Part of a small language model's weights: untied embeddings, 10195 steps.
Each number is 128 + 32 x the weight over its row's rms, rounded and kept within 0 to 255. Layers, rows and columns count from 0. Numbers have three digits each. The size before them is the row's rms in percent of the matrix's.

# layer 2 MLP down, 64x256, rms 0.166, rows 0-63, columns 192-255
088:061103118138171113175128142085122105071096166146107140159127167127105116130072152108200116133169097127164114090098104105124143047166118163100130145111123088134127103144138120166140138147125151
100:142104101175149080159087111162105148132121139117127097175126118148097143158105148114174119134170167136093150132137095177140128165128112104097091117101109091124155097072123096102092134079136157
094:168127124144112216139083135178104168145105107174181193162185114000175144104144108197109160168140186131144169149120117104150126091143168152088142149107130134148095112159124092104156118147154157
093:123094158109091102144086151178136162175150139098166150163150140106118141114102133152123157124125130069126089173098136105058163169089146134120106098110152119134100069119112050116160122107159145
099:130130087104162121128113127122099124144147098141166134106138113074137156112112086091114105113087094142079114161113120202082138145142114122111099119186133124125124160132113116154157074155193129
099:125104183111166158117157164093142139096094142168104201095153132130144124160106108148172112080158061157091162139190161132147152125105046117173115146087102120133190142126155106157084180088157092
101:129120017103155141117107118138163124125138123133140123144100163159149061094140139133076112103104170154107150137133100135182142134131044107102103079098121121099121176101070158084149154125088099
110:102142148046098174137082104121147140153184142079111143082072166077133137027156156137170135096130177131182091140138115152139152080095074146130128083145112148103130125208141141144095116178136135
099:127112104167127113093180115111145179162141099052118046149111104144135102109166144085152120135163149133044100097120173140124114151143119180187109122172101174158095180109159116090144131122104140
096:096138125117097102146092108078168057127138132129206108133169120033096175064167127089144123088141066100152155152133163093165088170151164132127135097135093047139191137111137172144099128139104088
108:143139090130179114132035083063116118152066155173170152139137183113136130147134145143083072144111082078090167101130160138198100161135109133146118096101090094141104121076123137178082131125132150
097:175154193144153063183094084064014131148159082075154066101160132099141097091128099153130128175125139136097080095110169149126077157168081142155115122126162124120128139150160140085173152079120147
089:112090122097115162134122104156163141091114115173116118150084114093142078150164168103123139149072148085119163130138103128127197159115138130122127079104125216137137106115169148097164093128086161
100:148194119145124154168149128113172133091064115139147146096152112144116088131124116144115152106115057135103107136091133106152160165127097164129111091176158087121059123144125128127121120068128086
088:165176146135084134138169087112156134133115131144119098089118186165140089097127134175081180157112141103105096129111204124115098115134133091132128173149095145132192100079155079143150108118105110
102:096198108083150134141097125106167129138117168185081129161079134142110081095078107098128133072152037123122063132097182085119111144136136098106161128121122146121133137088162114097039128092160151
096:116103126159127171088143144113161083098126141128148115139116118103111151040065134152149171094159136073053126143168123149121146113171147137159094110209163114135111141138168153165087124078164160
101:078135135154126128112069182120129111116139136157161111176124125233097127176133150111141128093108122132124128149108130178148138146086170121131160166153145094143118145125130156180118115138111149
096:189190157116155181110030116107128146156122090175175104126137097125114132121092164173122121169117122098145108126135112076169086131114147175079132124156125136137135119107084122146120136168112160
122:125161114072167095129099050112139123136153129103143140137133098113140071175107050095186117091090151123154087148122118109105147156123135131157168156146130130145120210100167115163096139118087138
097:152174115202116174141139200157098135124073135149167157089154177134117052055137147124124156135193164112137127109187100127155127095133134161154165117113194115109188162087159094183073100123169130
098:108133101148121153039124167134068127088139098103160185124162190133107119127122138102144124110151133061094101091157118066089130166128112173137190157130135140124159136138195151120202179114124183
095:149103096092131152127121162130151144078066121121090117182115141165112157160082125128134106184119134105126186101126098143125127103152118114155122057115186072109097121096168141115136096186093165
097:125144126125139128184110132088089110118130084081137147093118134144169139057137103107103131101089109113114122119134137200114066081135083119134107095061098077112150161114122134156043124091156135
096:105142141171111130124102147084110160140116112156155159096127148094158070136143166146109154147080167130102108165067142170074044151115094138141142093129108156133083140110125147208123123139129179
089:118145121157128120182103148188129117136118184176151108148148171081137125111123159072120104157086111184149161099093114089089126201101105109099085097150114097120123128155104143154117182142162139
089:183195163103148123142121132143046137159133125108124134144155158118116136102137152103107112157139177143151092146153128091143121157145091123157128086106112140137102097119106098131110134079083153
087:107124105071140082080120166124142095154164175163141187109151100067118120130145162109125122060114143108066151141143072093149119103164107092145105119065210134131125161144137154062156157152092150
095:144133138143105117109119111131139141110103116174066132210140164172111158166154137223130177087065102150175105144094134121127108131124116055163208126141090142166163111111171096158108155165168164
101:175171166194111127067113144074074129142080112124146140151204122165111162164130156098073160152120171131119075086168067112126117118115139128105117067114122098122099096100139113125169159119155125
104:083116139076104203126173123113129148145129166182080099108088130170113121118060134181149113105164116068130131131134166133104144090126114095136152124161081103147124110163086137156124124144125139
104:095157135135089125173164122130146177141094141153120163105140159143126173041136114150070116150078102104131122188137151174097103170175077073128092164118096112118096054118080147115149128097141158
093:148171101205113180108143120155121094180153166107133184087104163186128148154098159098157133146140130111077135173142123111118116102085113130159117105089159203085160086071098105122026080180168164
094:159102097152152098080184116166103084101148126122071133144163096098134165046147150136162102100102131118159080146111103144065119120149111124104128112176115164135100188097148159159145131193216133
093:157155197117063180139081081098172108071116074141184144107121090171120075157178163092113124111111149103083160119056093153131132196144138102152093196147120108123151153119164161097153118087204121
095:051153125135157196070097170138161134139127154181149158107165088125172138112149119119139131193097151113135106136175102091111102208118123135136126123112195124134159076104198110146125087144132156
110:094134146102079153168179123177146163112137117129118210110136170074171176100156114180105117082158161154099098162149135195078140128136075093142126076084090173145108136115129152177120153153121061
106:114167142062113166077084108156120064098105135099150084125080158115153111109099148148154155115085121138092093108050132149183168118109124088104093115196185142138196107174121098212098105101143071
103:103209133159079111117113161185120115172131143139167167120155135108106116170183174090100126106120125088128109140137126105074106179095175166123155167082095079112100127168092091166131144123104088
098:157140092067135198167142065177116139166156095191110097156077098170104147179152152028127167163128145135116062107064180165098118097145152139111111062156176136156138083128123123096125096148180156
120:129176097130115128126134082155149143130096127104094080116120147110151157156122127127129101086178119136198152154120155155140136087118090139096128109063149085119105143067113175118119144125106082
097:127162124141084136162166141092191125111126133136132149152112092144102163080120158116165122138125102139145098131178153149136132156106182073062119144147090122181142062182123128113199128129159135
106:136129142125087143136121180160083135140167210148051175141090089160099137135107128117122171143163193108137152079077122132168089163169170047102140112094123078106149058144144090136120141166130110
089:123137168144123100113118055175119112150160157139131126139155118180098125092124148124131109148041111132105125124141129129064104189102147160069095121104125140148168141132115145088158170135100137
105:122116078086150090153131094111127108127078092192151140191128083072084094183167117096128109117136078128120094118092137122120194123135103146158100162172111140122125158104160171118126079114136131
104:155157115121113119115164128113126126092136121117092157187142147135137145069145099140160128112146106111110154146073161141156169134146067168095125075143139101134129129088077086045081132182132080
104:079131154113150160077122152075186130111074111069094150092134180135150112099171140114116126129144123074157143093191139143142125085124136097130085111231096188137148092112130130098132079170118114
090:156086139067137144115128101084131157125091120155153148093123081132075138157103118174131150113151076149189110140152098108108140095152127150117178087189087130122159132122133166173166122141166139
106:159110135048097120128138143083122117118095175156130166063146123155106189184115167110145160106123150158127084100117126073134086190090181104135111150144118135124149091154129071116145126142138136
158:158195164109128102124098126128185085150168132157166130149135100108126148126148094123124111117095126106070079120096126124155123130106111099142176135042112196114172097159109154186071075167126145
091:101108101135087181141119206111096108109109103145180079088105131147146133111136200149153118105144167130124130117134172101158112143118109102125172107175138128125076156151088105162122107111106087
101:088125185136108077146107081171131133169126133167169058140064124109130134105114138176150128122137139121080176167129150180079210170180101152142132120102187098085075082131126160178175168107170125
095:162104088033083203064151088157129112150133179095122123080176119078115100066137138113140142032128082098095148135168144106077140124172063091100141060131175135141114144171177056194132170102115115
101:154117183065131177094156123110107112134096134151136100126102091133125181169054186148120142068096094114172108153124091186096153164135124138123133091123127159116128060165120136134105181125128151
091:122168125115079092116139114154086139122140098051121162169108123040126083094135100157090187102183055150082103128160176134129114175169111135150181149103144184147100085088142142184163133126126113
110:089150128046141125144056170183104164174135102072123082140095091114103139170101157123124093116154052140146136127161115185148182158115107141131092136127096068133075173106148088117127170152105100
111:149118146147101118177158146133189165150113155126132069079166123210132095118090097167148081156132080097143124144111157186133155128133150124159095166206139055177129106187165151112134159109133156
104:170153169090166158112130121107139095117127155117090156094084011132134133160167097123105089132120120110213094112162142154107122150102128159157121156100124148138093134109137158055066171169174092
098:123146106154171124172096170125126128091132162124155129170146173102152140087141153190124125137059139131155103121156188082037145148148122099123216160164063182109150157102135128179144147091152123
100:177145138199143144143166073127165106108126111155087089094100152106144111106118168127103070147083179070107138097121133088057102077099105056122112104136151120140117133149155112074047190092176055
089:113163119109163130107105107197164036108152091132154160100054167103094134083176106143067149126180137164072109111124117118083146095130172112108113128143169158111096147139123130143145129155143151
090:126096181100104150079189108153095177158146124178081078179102105119111142166107152104077080077088089122096035151086129107128141064122108139136066122129089109155158082165102142104085197130131125
093:115113098091120090107087128143094133161083107120117179118171130101173105124118080086141099054158145128116135147099126115114118140158119116165113143147144120128076064104117119135170111104162119
089:137097104178153177186133202107098163139124146107134123110126106130151176090109125117172124148057107099076121134163153080089134081112102149155130117110071077130081128066135104113154113073110123